From a checkpoint of a small transformer trained on Wikipedia.
Size: 16 layers, MLP 128 ReGLU, 2.63M parameters.
Architecture: RMSNorm before and after each block, tied embeddings, value embeddings.
Training: a variant of Adam for these matrices, 103M tokens, 6269 steps.
Each number is 500 + 25 x the weight over its row's rms, rounded and kept within 0 to 999. Layers, rows and columns count from 0. Numbers have three digits each. The size before them is the row's rms in percent of the matrix's.

# layer 2 attention value, 64x64, rms 0.142, rows 36-63, columns 0-63
092:500504495534441525454503464516466507456483530501474530506474505541525477461485535498488522458504486472511504470465534460526488518522541493493512507535493499510492496467516519528497507529540511
105:501491523503537485475463525559473482543514542480460504526480459474499512498479518460531513512518450497516483512519483484514498531519486554473520479522506511473507523547507510476517510468479482
120:511490437486519501494510500511458501438491480484477475516489518488485490530513503501478527496527506508491527498537489461522484485492494493489555489494525541504497451490484550533480493432471483
109:515481482492495510473518472477484451501504501533484505476518519473542478488530516475514501522468506480539517485481492484467507515521454468488489498526480422497528502537465507513486494558456495
113:461496502488489498477504495473488524515502484532494498538510497474501493490448493535539477508474505524502508480547549496458492563471512525487498518471569491502492478477477489495551508492539511
122:486496518523460518447531479533487447463528534480549518498517480513476477430485499501470470483467489514494523522528482496482515503520482485501521549494465502497498486492475522509495518459518494
108:481504493476509481491503491471478534497531498533497489519466525491477503509574487508470484494519526512508489504497513511474486496517446469484506503529516479467521510526503518480521521604498518
103:460515562512505483485517540506492465524495523530584491487507513513494503493517471508507471505512475499506511536520544503485480452516500471508570510485468516514473507474498511511493525520511493
110:501510533427451488478535530483514452519523525481490474546493486478529518518490494465506532475454540497509506480517520475491484496487516513522455530497512487515483498491549485504486495458484495
129:494486504461521491461526508560535504500476524488474499483472499468522535485488506487505504532493475550501507499487493483512495490485505546487485475476541481530483513520511520482561494517422523
094:534479506569475492479520510503503519510501500515493480534501517509483506487479497488487480493516487523515512498492510434491501527540452500477501520518498485555486498511560546556522475477509458
113:499504510470530486489528591524452512502487520512516481522505451477503544506539512492504495486514501524536513499540531476534480497513513488480517524526519497531481498512478489521502546522545500
097:528517490447469490506524449471518520485497542550494478527511519502516458516535489501487500492501508495532498486506452513537509508537474481486492518489495547532468481466521511513525517499445535
103:497498512555479515519486532535501499518508470533516480490509546516484490470446471500508484502496510536514536522480495527476447517530502507493507492478466504467506454506480481539466462545531486
090:527488503538512493526487513502472458501485495511512535540480511517519499478510503475436532481544503508549455505507535502532449471534463478518485525501487493529506447520497510519485511487523477
103:455498495556475505499501520483529457494517507467497503523522491537526518489449486486467508517515474529462486493493512531481483513492530491491447473463455510527495484478534468532549498480496511
101:517488475523479505470473464521513456536505499502472503461496488477484501488525520460515504534477522546479511529490519486469483490519517466450532480525503563552487507500492467490524506456492491
118:540495496497522507490504486485485503504465497492533504504524495544510483469493472518478480484528475505476477481512509493545499483467524456510568523535474502454469469521476490498507549567506499
096:491478498553511488532473465505480510515520500476528527455490522483483471513502497504529506500506472498484481471517453514497509477488519546503477475472474525504515472500476494483581504482495569
117:479510496499533482489487492518513460528501525504497493507461505480514515506469513500491520508494565452474510473504444502508461501473499462454504455497496479518475461522527479478549533537472514
101:483505475546511456462501510534516514510487484509495495513502488490515508490436514492535491483573471497513543517481490482482502488474518484480478496508562459492516479500479485452527541488507523
095:427504500481519508477488456501471465495523522470478505458475532484468514484497491492491483467540520492517509470499504465495526484468474534510452483461518519490493461455494488485537496467503498
101:470548517491499479492512484526495496486501501515437494427482452513474509485510495537507489494451515466487547526485499485511509456502486512504525475498482469512483513483480498516481490531553538
101:459490475483511487487511531540518484486506530519499491496565497500485495465518463495543503519525506547523506487497502515541517463489561506469510502495498483499535487450550548481476493486496494
123:457514476495440499519480534477501516498508493482488509486481475499484525481456531466476521517486478474503514481514503496507486502471546508467523497502563502511504468591491516518489481513476516
097:521512497475560492485498519500492525531495521511487499471506479510489514480479498459509439494521445519473516516488500465560468513519477491525497472520505454486444538500484483515457513502504487
114:510470512512455490497506517494482522500501560542458500440484535482495518508474516508497486517488499451465516518480524481519487512468505534523532516531531462513525487446520531498506498490538524
096:486524515543496492537514528479492505515518499519552476510510442494543521513510479547488497487510522485520501519477571491532472487516489522490481516443515544488472461537485484506490501484508510
# layer 2 attention output (transposed), 64x64, rms 0.144, rows 36-63, columns 0-63
108:490437502483535481526494530461514498518499482489525505478523492483494534527496466473499486557524496516494509520485509516489550519481450495474513503468521517428513477498497483492499499465449484
121:507538469500442528513516491426518515478500454494510533471503521457493525535513499530488485513489516520498558513488511529503501495453512464505492521487507477506459462470510512508487494538509507
107:498532543509506480523522472472535491580519528500507524497512463462483521500490492468506451501475503507518468500483500512469530488496521525505511504502456468480517533503519452496518490526541533
121:497523516509530519523478527535523554499528489487500497505438480489470492499463479526472516463522490490441532484521497524511507467504531525523537521466502542493482484471548517487514511477523508
110:547508501539507525512518519515500502517499498444510490474492534495501493480536506477472504487518500468466480514472434510503505460534500498533499480522455490485491512515537514473445465528452502
118:481517498496549481548467490476521532535490459509475476509498519486527492553506509506540535485547466513482480471496499472529468472484493509521472453502550483499500521479506508494506462515478530
114:535493494526502521510493529513530470486476516442505493498555482501538508492448517542527475500467511486517504498496475481521514504497564528508512513512463502523473511482492468493454465451499485
120:555460462510507516520484455502500539488518479517428515519490483511507530473488503507455479497471536514491474499473452504484501537498524512523464509491503471472497458538500495475494468482518503
122:473485478549526508484458488516495545490474481534492503463496508491498505488517499541479467494522466470516487524487471500511542515504486499460524466512435534516497505501435489552513502512490493
111:474495497506489481510492493463471501504543504491487548550545501540488486515490497467491513501526542462491506498497506501488493521486490459505494507498460546464506516485504490537437505483574486
105:508511507437474474498501511504511516534483500478469529477493498470550498512507491512531529472482493501512493439520486543496504474507532485522510520472484551474501519498463473476470542514494558
115:489502516522460465507497481495509495467450481534487485497493531467482432516467467504510524529462499460484462480471496494484527497494490484498496494487458523480510522485509490520531462482443462
114:476453526536519561501486526513484477490456477468485509523461476482510500486498526474495549539497489491500510528467520508477505479447539477498500502499485450466520536507474522475485528503507495
125:508487461481499502480531470469530513514518511480502488508513444485479538498554542513501529499515464463469504464512512456520551481470478498518496461508496477520499499499526520526521541460497525
098:499469512501521507478499475485539549522499523482482448475516508547487484484496498531544497477486515448466534521495488486496538519468517520436507475465539509504521524494486509495505489520516458
099:551505522486534514530500488504481518513479501540490509508495510481480445505546495529517517514517544488546486480487506461488520482508468494506576534518525476511518503530491499452455508493488488
105:479467538493535485496543540495490554492495497520517475540487524567502510488487490500499530529498478464536509467510470493525537496517516514504471465480488455484488481495507476556484493509510526
104:470506466502501497492492517512536513499538531446478523505492518457505491515505553496529514521487481484520544475492451515487485526522463515517469494506530488524513499495550482492496449459527542
109:497502526498518523489520538513538485488468457510475459515525462504513524481493512521486512449514517505507518497487532503499528526521485438502508505551536485479469548483525521522459455503520485
106:499512490513472557486471536478495524468455465496483535494504491500478514513521485504500516463496450532522488509512514514486543508477496540561522525497496527504547534500532531546483480489512501
100:501510524477502510516506450455476509497522503493550527469488499505472495504529524468462485527451497513513441466539507539534510479495487520472500495514475532521473538488529508533499459478497518
105:546484505517481479518459532481509548489468473519503477537547484477531502509500515519524530536459506529476483512491455528522469516493520501446555522515510500525531518530510504509487487508518506
100:505510494518480525484495525493502499509540499519536533552512556458528493503473518501497492504551513516508484455498532522510516523528537483554492500488497494490538451546518488494523487480458476
118:555451524510510485505486517476487502515520480460533489516468521498517510501494497499477508469465489445474496532518498499451491517503434496499500498507538510517479501514443436508502477485514517
097:548448524508543509471515464499516495487494496502513501498539536482514500513504532500510524500511542523514497511476492493493510496523465508527446506466457522484454511456481502466534493507552459
098:472479495535471535519500499526532488492472503451496470504506516506512531506524478520504575493493517488535484498536509516440527475516489524522510476493506526514518446494519499501539487528504552
120:493509499481539532519498494505512465458451440484520521553480471486460525488523478495501505468477507523503513514507479490489491511521515496488479450451457543520508516540510535508486489529495478
116:506511505426496509480461499507453504495468521506483491496501551486461449476490517451510500516516494540481528504497450486469542525490513488501495521512486472537530508449501517518489496512493475
# layer 2 MLP gate, 128x64, rms 0.162, rows 0-52, columns 0-63
103:510512496505499479450513525514510513443527528517511496456542499516519506472493485510508501501466462501488490536476522508472479487467517532534543470553497494523461468475466466546497513509514517
107:508489518469519487499475497464506471538478516504489469512544473474485509504520470455488527480509482507506448457518526496492514527538489486468531489545473480522520478493548512437521504501469483
104:545501495475535495549506510541486526500500531557458512508525464478529519501498504480512473527478459501490503507517511506475493481538504503538521506532560485500448525497506445503509505497474494
106:480481482521517505482481534493518470474558517511513502502469527491501513475479497504483561500530458543523492466452511512478508521477503522517503488527470484544515496542502539504474463467488536
093:511476510454489503502497519521482421494499521508460472540455455493500482486481508494485494475498480492492473510540553497499520490508491485516525485455511496475527520486479530532486534441507502
101:490480477511491506499510504509501518452486485469471506504487537477496497506505487503530540484489459496520442450467514499528557466524500518488481533485432478491527473518495531524484509536473483
101:489468457488471508514521506526509459469484511504507499525492440512480518533459502512516509541468470504530488499525494515548514495523490492485493543449549490488504492525518495464477445514519524
106:510490481499538464464500475445489486494507544513491461482491492503535476487466512511482506473530518482472485492531497482575502465511514517488547489473495525472539494481465522496488515513528458
109:502462487491483517493524506500500481512460450489494482523490514541522499461495555453481521512477499499537448475532533461469507503495471544461533485545498509506502494502499483537475495493471486
108:520468477516497541514531484477514457493500543497487478487537522497560506473498525489516540506471496463508532484489530500525524514485460487532521505502523495519472514496477441446529496514474521
102:500501507491545526516522482482525472521520552472508493463513508487555486519473529489465477521515482457479509486502459484489492494484466540504536512532514483513490502481516513498477521434531457
094:487496467511515524531449498544544498534533481537509483544533463489488507534527497480503509478493507516499494493483485509463469470455498532494523485488485486503521516515557501545525456515526489
092:506478531485543497506532527541512506490517493547532468458496522486544520485502490500491505502474557544490503527489481512520460510493517467518547472470493479524488494487507442471475525470505488
109:542514518522490499515451525511474492478472474574538483471492489521497501536477496464508500496489485502484520503455477495504468478555472499502514528535547477460458500511491501510522509470514497
101:484464479544479468510484527504514471486488519453536495531483492491543572484511487468483501532509504517521502474541561521445464518519507497511471506523519520513482493511514509498507476505477482
100:506473459544526513506476492489526535525491505492480493475532466527439472503520451498522526508519470564492512523505473514506507491500528516517476461525519488523514469497519522512441501520485511
098:511445502524501481476515525477492508513521546485552508463474464497480490523506513457552498518476508551462513472498518460488488480497493497478508546532488513473499485483484467531469521518502533
100:476498488514520512491537479572506469473542481461485502530504488488490488516493497521542503519484492506501500467553529503562508514456487488510530516525460478480467538489494533487506487539506495
099:488427506512520490500516518509484487539509509512507492498515463498497460493477484478496484540495508564474513520498500435518459492524486517504441470527519495493465529488463490510464472504494504
099:492500464557498515504495520504509528526502495518531508504501497437492504495510512504477460554505500542491512535493477489493416504514454494507480486519513540471506536457493503482504496532528497
098:499473484490473512478536539522506507471503504516461473536570479521515468507533514503504532459479542495524470506493519526494517485531470447526486486554508525483488506491524487489516512506457509
099:549494490523506514526527543451466524492541492514563502534496507549512519488461517513494492447538490522514493492492466492483534510497512528495506506543497468536490490500523469502511522497528527
096:494516516497504491491493505489551547511481503505479471531473490487525529503511504481478504440572549518485480477474456493497509527485529520475487493520532518495466503490548485465530497478484537
093:509454500483453463548511505527524501480502479486509500480512515485522481502482495505532491490512534466465520521523477503510496517484536482532516528492526478544492478448538475488507502434512449
105:499504533491494489462446482485469536478520513489509475496539490483490508494561493474510519489479525520506459531481479527485479498538497517525500514516527524505506570490543459495514504540537485
088:478507534461517477516528507466513425521479498496461513546500500486526493485500515493472506486474510534516488517571506502480510511511484479486552538484516496505482475472476483495495539536504462
105:539458471490455484501514503522513494504481531518501489526532500474504503524462469465504508533492505517498501496464506472541489489515492533556573504528506489430492477507505478488509506472494524
096:523489527508515512532506525522526501475498514511557492437523473484525485485498518512506491560461513495459486513475487495489463448523445496499511494553514530514502477493508519509532463496494497
095:554452471508482529483472526524477496507514502502504515492524481526520441545491507500518464505501483496475504470499493476471507492478515483544500522476434464518501457502511469478483480521492544
090:488503495485477481511521534474513533511520455532548532484531522483446501418510532510509471532504527495509503491517500532482479509531518511533485492472491503510519514485545519466510514501543510
094:513482516517538495543485524498515510521496521475535503497520511500505494442515487509492523471497523525478504546483485543508486427487477527550529483448513518485498487480522526531487468517527471
101:453457495515508433529495481460537522469501493471489503500489544515491545506460502520517488502494437483496529459513529467477513485480542530482506515501501490495508470538495503478480525501495506
102:481489521513509499485483473468541495495507458539497497464511490485495518515530497508475449503516501538513475521527511478471492484478536519510443458490522584505534485490499477518466491516509473
094:519484516540495468503517532521490472530501484482520494512503522570482521525468470512455492501498508497456458530535530472492504495496451481477518544484516478547521492475487517497477490458495519
092:483502506531477522540541531511472479504554528513520476460530546519467494492492526500518524538498518522479511502481504475487521514546474510552460511538488477487504468497532511509532534524517498
097:419470518479516474512434495511504525498483497489543483517466510529473491512503503467483516509490482508502529502519482519479466461471497463504475526477514539514507492508503506446450498486526506
102:526503464512473513497532472486472498489513467528519495516501500497519510494492522506483577473511481541559522498472529507463516535499495516541505534542512494453524463516491499504477473539510498
097:450493481457479529503523474544501461526513540530483479525502514487509499476493488483497496508472462470460503488470519490560477472527481508502551455523526520527502498543478505502533511491508511
098:526519499540513508478482521489520479503496515504464517526473482519517547486450477519462502504513477499455505498476520572513483509494496485468505460522495430508460528535499498489487492486507537
099:494492504498474489494513505482524469484489480479517476485506478469512492520512486475517578507507503508518478477514515520487471476508470529458511506514550559497493453447538449498513519480497462
093:490513473569528492504491462501505483462502496480502483558507457498468519524500478506519519443510490536499503496489516484525499492528521518493512494529523495506511580492510458479525497491539481
087:503506531493531493489533483502431476467515528498452491487513465482469509522516514480489518466496510486525495525531483479572499535500466487546488505499547498492485537497469503498510539505518475
098:538470489479472495531503523532497472482450502543508526567528467490541492506530488501486514492481531520448502530520529508544465469510473492491539513516515506490471511500510505497489472518540509
102:490511483503512501488465484504498483527513481492550502475444467521522530506513499473486569527485492496541508516474490475507511508480474473520485491513516522489495511530572513530494479472541451
103:501521476533493500486537497486482458516522496541501487443479448450549502463480508491504503505497472455481459494479472532535489484494494508520518534476481506508483525502489519493516532457461514
099:550473516504479465527522507494492504450511508480524482523500484498504446543461523487528511439508501513495500473492529499516534502511498511518518561514558493480491526453492525491485512504504533
093:515476505526536512531463522503476493478523468470516509514504511473499510463506474517547493487536467527499526524460487521486534463499533510510474493521455456498497511525497455535451501528526476
098:496425511484510471521499494474458475486483476531483527516511483482557479515493496479456527505480457526500465502470509489469472463484465484522481500531512500505452525500526517485488465480497516
103:503519515465470509455478478487513502537484534493526526514493475499515466526495492511500484492479529510480506530495514485558486477522491464562524536496477465499471542556484467507526467507476488
097:478482520524516473499538510478497502480563495533521482516528498504495504528561469512504522455514490541539493525461530487506538502522492529463537486462523529521510502519473493523531492508530491
099:518522501459477487551513489534510504480505512469490490533509480551508482494474491493539455477499465488503511472514490496515532510531520522563492496511482499454542468518515464505493495539449513
099:486482459472481531491439487534476498509487495509475508517449500506496513522503519460521523495528457477495487502505508486484508502472494539501487495541490454479512505473564487520506502487460564
099:553498506525517465511509519489515495478493470506490492487486458517498473501517447534479474474485471505506499473460501448494453441528510499546503503545498524465531525483493506529518512475483481
# layer 2 MLP up, 128x64, rms 0.159, rows 0-52, columns 0-63
099:492526535521522536484480497489484503541498503479503510513522538492504499510520545484494469537518550524512510522497528500459560529484503485479500513451458540498472472492500502518516510437501531
109:546506492490529495486493479498517470519527508458503500435439483495474493455556502513515509501500490505466480489530488516458508500469506483454540485499459494510499480460504533527496496500536483
100:526507535491535530485467487518525478497513542523474465488463488532528506514484506524527499462471462482501500489490477510560535504547504467484495472546537501500455514469513483478527517488477504
106:510495487485536509483537511475503563512503516534500487532516462499524535477456524479497501483508470550511480508487507485508518481489484554516511509499492505530504463447466529508525481486445536
092:507515503468445517525511505495517490473475492495489446500475477467489498488481536475454472463506465493536488504480453510493555495528522535498487534510517476531527508474494476528525502483514453
108:520490455477507494477544489558460504497508520470436523486533486540529475492466527497502486490512479505484514507521493503441507498531490487469480496529522533534518500483476506545488481502494464
097:492507508560493499521550533490492517499505513515499485541498502490511462462512469529510472519495516511478516510478524521565533513495517489506486524518526493501546478513575476486455472483510513
106:489526467511524496559483505484481533526461509512471480494477506506509496528515487527492475495516486490555506525518529516470530485480508500444495511524483494504473523463461526480501485573462480
105:518511485536488496527453481501497527532512504502481503487532519489454556524468508544480531537496519482526519529514508495499536493467518500540487520502492492492534461500508523476521547473539548
109:509536553503496452461471468554433486497470497499495488489483502492494485521492467494468465526495496510479487523537468486512490506527506492471472507490479472508517550510496540524484479480522462
098:495525502493479495464460477525484531475485490507519511516516508488500519518504492554486464485514484510482507520564512500508478478518498541497501570503535461448493513510525452457501487457501500
093:504503482554483509472475520458500513479467484457480500455494501531519514456460533518488505560522524491500518504530565499541496530478502507499489536484494501477504476481471495481460498522487498
092:498555514496479492474550490471525530520483530520527490474501511447509504494531520485494453505528513504493496500527538498522478545518512497526512540509560499517536482445487484480510476534493501
105:498495491481478471476452493510523500518458516491460530519449450450497498524516518488516528533483481457507500480510533513517483519467492478496495495481496497505467502482510528494478467494421531
101:528543536512474519495508473466499503484506494539461469513521519507483478533477484507500519466493487530483505505477435493512521501547458509464534491463470477537528455509500469494516518532510490
100:525494477437457477482525529518455497459536513518508490559480529487548515492471514516484473506481501491509469473511526478505503500487524537474515502481537493517514512505488481515529487543532463
098:517502541499489545490524560513489509518475502484462500516516494502502471504473503529511488475480543494516493533477524526522479462537505490508449513516498452478494510498470535473563494455518514
099:521473506484493501473523488581494513504490512477518498511550497474469518482477488487502479510506504504491510473571553507535469517499455496526509491495519519487480531460518496477489511558509515
097:480520472476510444536506490495537514496532480481468502487484487511534516501522512503478496487533511498529480536490529481528509484512515516477469482525453498509521468481577494429506512477504511
096:486501493513502516479441456497533505482464481508489514475509491491488494462502514536493484529514482464503540530499493488502481486501472451492478548475536516464536512454530535513495486518506440
100:501542490470544495455527513515495488543528482499494503453517485467506469541491469511471489514535493500505511475517514509501510492513525462492503509461498468498456513491517584512504458512501527
101:504511457510530477498537549518501491481475515478527494471539495490508478487537489484541486478501494485496485511494560530488477458492538469541507500462542541487495521503477514493475532476479457
086:510484481497526527493532492465448530526527496460495505459506528520542491487514479535523458517509511509493469486537487459524468487455492485495512522499531552490491535480485488450509498535511485
091:456449485517491503497469504552470494498466484435487529515512507480478514527510498468497514507496457471518508525494497545513458477516535541524479529509494492470494498492515527468469489461472497
100:501480513474509467512463486517500493470493540502488501470511483503494482454505508480466479505476499501455488525500479501508509518497507550465515507560474529524513541465491462435561493493490491
089:491527529498573499518514487524498489483473482431466512520469535538508478536495478508553510515489493511524516493509503476516483527482524525515458510507531494490503437462485525507519491499500490
113:455513535477525513504466520471517498466499504532470498488478490514489519482537491498494540459450475516536514512539498517468511467468508469487510512460512508525459500497500512448455459492474505
097:498530501494524477473491494539509474537526530480464489506447547487468514497511535538498507481507523453497494508527486522522495488463501491522506486441473501529531490549501476523510535540486525
103:478477552512507491498474508467523480489533522494491496494486523459499509440505514478502508539467551504472530487497467489495492521497500485425511501457522526530478504511466512522468492544508517
098:496502474488538504556470507488542462488517518454468475493495480543542520502483496486522513505518498487483526510513542466506541484480446505485471500495520483468486490557480526493493487464470517
096:485507508462485500541522522492489535507507470510508500518474475537468490512512482496518538516519528522456484526477511529484468468516520510535530436508482513486453553499501543510505506532470531
108:465527542480495518509467496501470488499507496517526480489497493499474527471490474515529534520482530534488554510503526544494495484512482483523474526491459480495490514513510527564522500428532474
102:446512534553524488501512498485491512500512518490481493476489522530548501504466518476493481511472485495488503534507481518522487463492466550472493519457479516488525548510507551468460465522484528
094:487493524499532503539531507525492499528502516525546504500468530554470496509513524494488570543472506493468512454525477522498485513495462463510533501529480523520489513498509473499476506513448524
098:466502480469475505489502512501510515506540489520499482526505474505513491472530456512489483477530518525525516481460466522440494507527538471494568487512484499438501514507541463485518528517513496
100:503520525508546512510523490529495528542497494515487526516490442484452513521492465500562492492464471477486481506525517479543497542489518490501464508488497484494498549532486508480478535519453516
096:492483505532490499505520487467490498519501502467497492552537508513500530503529495451460547458491488521493503508511527478493514533534446468493503479555547508461489489534490488505528511535497539
098:526469465468518496474527500466504479481470502466474493546466543480502518494482558496494501531478500464481478506505467520447480478514517481474511471545503526506514508480503488504552466518473513
091:517512504477472469497460469497542466496477488486487488493505507509495515528505531564518535505467457477476507483504568502534519504551491485514494499547525490483500489554512483534511528499511492
093:532524553508539537505477542505478499482474508517490462511462506516496507521538467560551492511493540503517530482491496481484472498527510495533504489473462489529541487521483537528489498522478503
094:448521505499452522483529484496505506507479490482486476496490518500526527502539522516562479531482499507500553477527500506460487533455500523485493492456466508528536464479486541485483488502508542
090:517477497509436497501513506491497475541469499492508521506486497466477524487546469519489501499468478478536467521522542461489468496493514495558449452483501518490536506506469487520477532529501520
095:489529487507493493519503486523459460477470466454525540504500533496503507522503513512514497449474489521518492564521521500513481495479511494516474482490473465448467524488547496522545516460498517
105:550477492496523495524522505506483546516506459487505495503495517459460495467527505509523517485520493506495506474489507485455538490492503494474463484493537533474518506531527499476483559563447500
101:467492486489467517521504464518513505508527430528495519497526446475476536486490527510503496515495511519507502486476499527471509459486527513501494529511498455513530505493484500527495453421469491
102:490493462490513505508478501463510487519539500487500530506480503470479504454524486504494449563520483531500489549476486486490521496532514495465499463448480541560500484535515502515489510539488499
089:492518547511562502468491511487473503512544507475538516507501472508476538505576490489477492501512519470533509539495526470474502496508503506491492528494511491438525526500473504546511500478510527
113:481479538482522465499543503498462496515502506511514498495473496478493490533514485455484463521470512431465494473530484469521456504516519471511500536525471512472453473496488532458499468495517507
098:492498474494496507515497482510484456509488510535495519513531512527514492512485541519521490406530505507526501483515480549478522445520521484510511454469510494503539491502515528501494509520553471
091:506491455495460521503508527504486503497506545467529502503499488498522519492500506483501461517470495484542490477512450502514491504523518520533481534509407466465496518534490492542481506483485542
093:528514495426475469529482484520542499503482495521519503502504479508496490499499555508531469515468488469471493505529491508489486493523501540528499513530517455456467449535500464519500467512471502
106:562500475476479517500499474500551510516533453550517515526508498534500482539510508511499499535466499474495510503475511486542471461470517505543491500506542494467474504466530523526512538518491505
097:502515511524534487529509509488480477488534495517492496460485483513502501548462431524476510496447458499482512504489509485509498468508524467503486537560469520516543456516499524512517504462508480
# layer 2 MLP down (transposed), 128x64, rms 0.129, rows 0-51, columns 0-63
101:494476471474488482501492494474517481460549476512529536485470490504462507535482480532493496469502448484499471506513475463528454504505534522472520483511517509527521505500517508471498511584493485
100:475560553503514505529472474486513510466517502491493500521530486499516524521495470470549507539531523445526478500511478467475506478505459498524464509512495484523497524511488473497478507497432496
100:480513460476493469522496506489486529523468461505501509521525518432489505498505436478495542515518531505483503560477463487474504522489523503477494538451486495538527478523483510525490478502500495
102:524471483504470519534487470493480516513462479483484556473525525467487481508517518488471493467534552442486487513539486497523499538511501480498481512518535489461478508534498510532478471532480474
093:520520462543471460512532475514523552490493521502472519476490489503498496490504499470540514526465493473473516472510516482513508501489484481473495439524506498513544478523505502501454454502435490
108:543525495513490491522491520507516520510458455551537474490527508534496472485525485535468511492524509489498496510469512484480504499468511490539533461523563464462487482487518467531490472491491536
094:509504521486507456482463540482485487485470496437519517523519488534511538521463520470496541510517472482504496470514482500483476485484503509487530478511451509516488499451449518531469494483481544
106:481483528503461505481471432495483457546514456515499499494469497470520523469499522452462486547482530495471514492504453500488464499476527507528498482452506493489476512525500474479491487505522499
114:466512521487500490470546509494479526472509525514501519503499536478497433548512447493552475491502488515485513491489497506487522496539471505489522483503525493540492549498490509464447496542482522
100:462492441490503538517534487477537499492505538504491489503517543488548482474476500502500524469462519480497500484478503540494548503489505495528536463452485543476464512485519464482502513505483470
104:501468520488482503503540514488519502534496505484422479513464502472528463504518501435505567498481533506517473488459518531506481536483495500481518497492479527506491505508449509505472475491483494
092:498484498448486476508519502485495528508494510517529482528489490493480531493523460501477484459512494496521517458460430514506471512515499445516516486511503502529485532535509505475559482501540454
094:505478484482460492531504500519473472462462505466456496508519460530491503483487503512502517488486500497534482483490454531471517470464488511518490497514468506455451554530529535539488497480527527
114:501504504526538525515537506512473497519515499518530473455540523526487491513482482482510466459494502517486497526495456474468504429540509471516495492510503469494515484494502513530446479527559493
094:467482449526467476500473499499500484486470491478489482484513533466534539471528515466481451542510495456479495482513545516471527515473517493488459468540479513503482484491522539489486467499484492
093:497466498564520510469507459496535532523473490490508480480510506504442503507518487494512524506521459516496545524488482534517482537530517501557477493530526498474491462535514527479526516487479527
103:471520476487504442508452454520489510497503464541544495516516493515528511510542469477486495539481440465501472483506482490479533506471504512482521468524527510509484498514530507515456498536490519
096:505538472518489502503491491432495481515470510550491478488486510540524502492518480494491514497459497473495488517432469492451527536511546500483460516476503514488515465532468511521466492496518516
100:539449506521500550502499515517446496527488511516535494488515489481465482493461462523489542494488511500456496472492463520493489505501468522526476534470542478507476532498449498535524492481485486
097:528498525486516454531530550502473507521526528484493503503481525519549499556512470465506510496507506534506481468526512496535513473507511550489500470526465490551521518515464447512494507499496519
106:513484512524475507501540510498524471454499531489522508517527493529540542477489506492532534482495513511477442518512506541514509498465502496517488484540492522521501523517456449509528539519461457
113:541446534519491508522466448482474514513535471511498511521440511514515532492508524512475489466532504518486500500499481484499490533509469547501548486533466505531491518508511480506552518530492498
096:511478527466488482519523492536498483531496491516502498533525523490486492486516529496504522533500483486514550500476478549449554553488495533486548464509467514499497522472485493525484526511446514
086:480522555500471499515522489474522454509529509500496502482473460504524487521530510474520473519509564538481486510507498498473508484510478515451489528479462534487479528484485517457492496542527454
109:503531453479500505521512507495519512506508487460488511502493466500481469527499506507472498505518523496531563482515510458503491493510487551511479439439494505508505521500500541553462462478469515
089:506483454523483526489514507512476521535503515525536447475527501482491543530525485481538513515485501528493502530443476542506484503536503486529484494480472488465522516539537483540509519470526518
109:495481509464485490445503478500480547520525556507546483494534503481498495529489465505516511458502484513503448515515511532546461504514467488515521506487498478458510500475538469495545481492512522
095:527467521488479510495531488478493570463482492528543502448515477508495507512505499495519492500475502508518507480511492512506485508527457495489498526514523506508501471459482516435579484517525471
093:504484466487474529477509526505479498480484475498491484468534514516517511536523483552503496478519457509522473525504504532520535485498502461576489482474462481484524525498506490458535541464509516
091:473508528471474490494519525497461510508487474525489536525497545488448491488500526487506481478482511472521501467542468502465470500519568481538521473505523506488491487481530463494500504542547476
103:503544494519471517470496469511519491469473490507480512481534544489524491503511508519472475499456484492554509482479493470515526537496497499476462548474514519487547464549480467507509458471522497
108:475489504480501479494496519488498508486457529495438529544477479513498477480487530502499510449482466452520483472508482500479486544478523536478496452499513529530516466524490503478502524529462460
100:549523517448510490496473495535518472506497504489525482537509499503454483476505482507518491487493523543516488488478509500490487484504516438522517472497474516516440474509505480527550554489535467
100:504563500498483509462460496458498511478502462502485498492530479461508467497529469497523488494473479520529502532502523452512492496518539512512457491504478477467462500522482538530500463534532466
095:514481495538491498529504491526473494480495522498478449452517510502503516506492499487524494566506525498469519521463529483486511515497494526531462493528500543498486486541496506434453492527464465
095:508497478491487460475526483485526483472484510539490558460486537463494496494496546505475538520516508541527471510457477487510499532520500504505520480505514454499502465501511497524440472535469499
100:525502497454499489528500514521511541474505459516447505463475499488484522534499494537532457539490498515518515493424505518526471463477501512481483500453491511526523525486480494507475482481468486
100:473533490471489497513497506551488529525512516518475462483445492476496478456459503494458492517522488474502517524466475484525490492493486514510518482473554507525536492548493482489544501446498482
102:503507491494533519499512505508462497518478507545513474498483489474504507467526447436521479526485489538538532534469484520465475471460492510492528483468476527512466547507497537492510485496467483
097:460478497503453490490536449520514505460518510502537507498479501495493481526494489466509467473496490480526491494537498511484466477499520449482545514512497489490451503475531484505539548510562502
098:546495471482507488482483504483501492493494482452506468511502495479504518517484493472509516486540507481532547493455471464570525494513503470524532511536520494510467534524532521465533469516530525
087:521516481511527523497497516481497477501532513510496513560489511502552511493537542457470543492551515515461539476469498534489553484518498482479541507505504520488535475489535494483488480499531499
100:502483515472507510474515513504536471492517512509492502507511479486498479498498501464477519524513551487523510453499526451504517538510555520510484491490541523495503450497465467518421472504459505
103:461504508507481552510468497497495481500490528483474507477467458533527523546494518486501546528493516466533497516521508535499532489480504499512535508510497499479477563488489510467537537455527469
098:466465486491532521519487508521496514481459530466484510526482545470494495534517526474503527558502513505511541540489548486461513539532472510502522472484511511514494498487477467468502503533517540
092:502500495488488522484569527467489489468497537486558469494494507503524517514466497505509506463510502475518467468491478525569496500485488485509490508512484478478495541461548527481520520530511540
089:514490472500450511540532454527499498491478502495448460490496510512519487477455503500510524499481526458512457473505475514530558529517522478525506495506490516513485492494509542484546506523493447
100:511545493564498517492475544515553483525521510496456482497476529515499519446497499522446511490489507524502509518506473530490507466516505490527503485494500517517514565481495501529480550494522480
100:539506538491493503498499533486514493468507493481501505526507477462487475489498504456483518553476492502484492477530521470509506525493502517500493556526479465487478483434499493497464459486452560
095:506486529506460509481539486490507493530522518516489499536465536480489483487521554502479488482474516507502474472462497522507467498472484492462536531494583508498517471504501542523509541534506504
092:498473494544519510498476515482483476504477470493497502504471498493494511483531486460510531541533532527514542466469522491463449569462504542472479507473492524530527500481508479523491485474496482
099:459495530531480484474567508464466468535489512460477472492504528477518503495483514477481500522477503500507499498533507495470537548485493493455524516495488531506508446515465487514475482505515451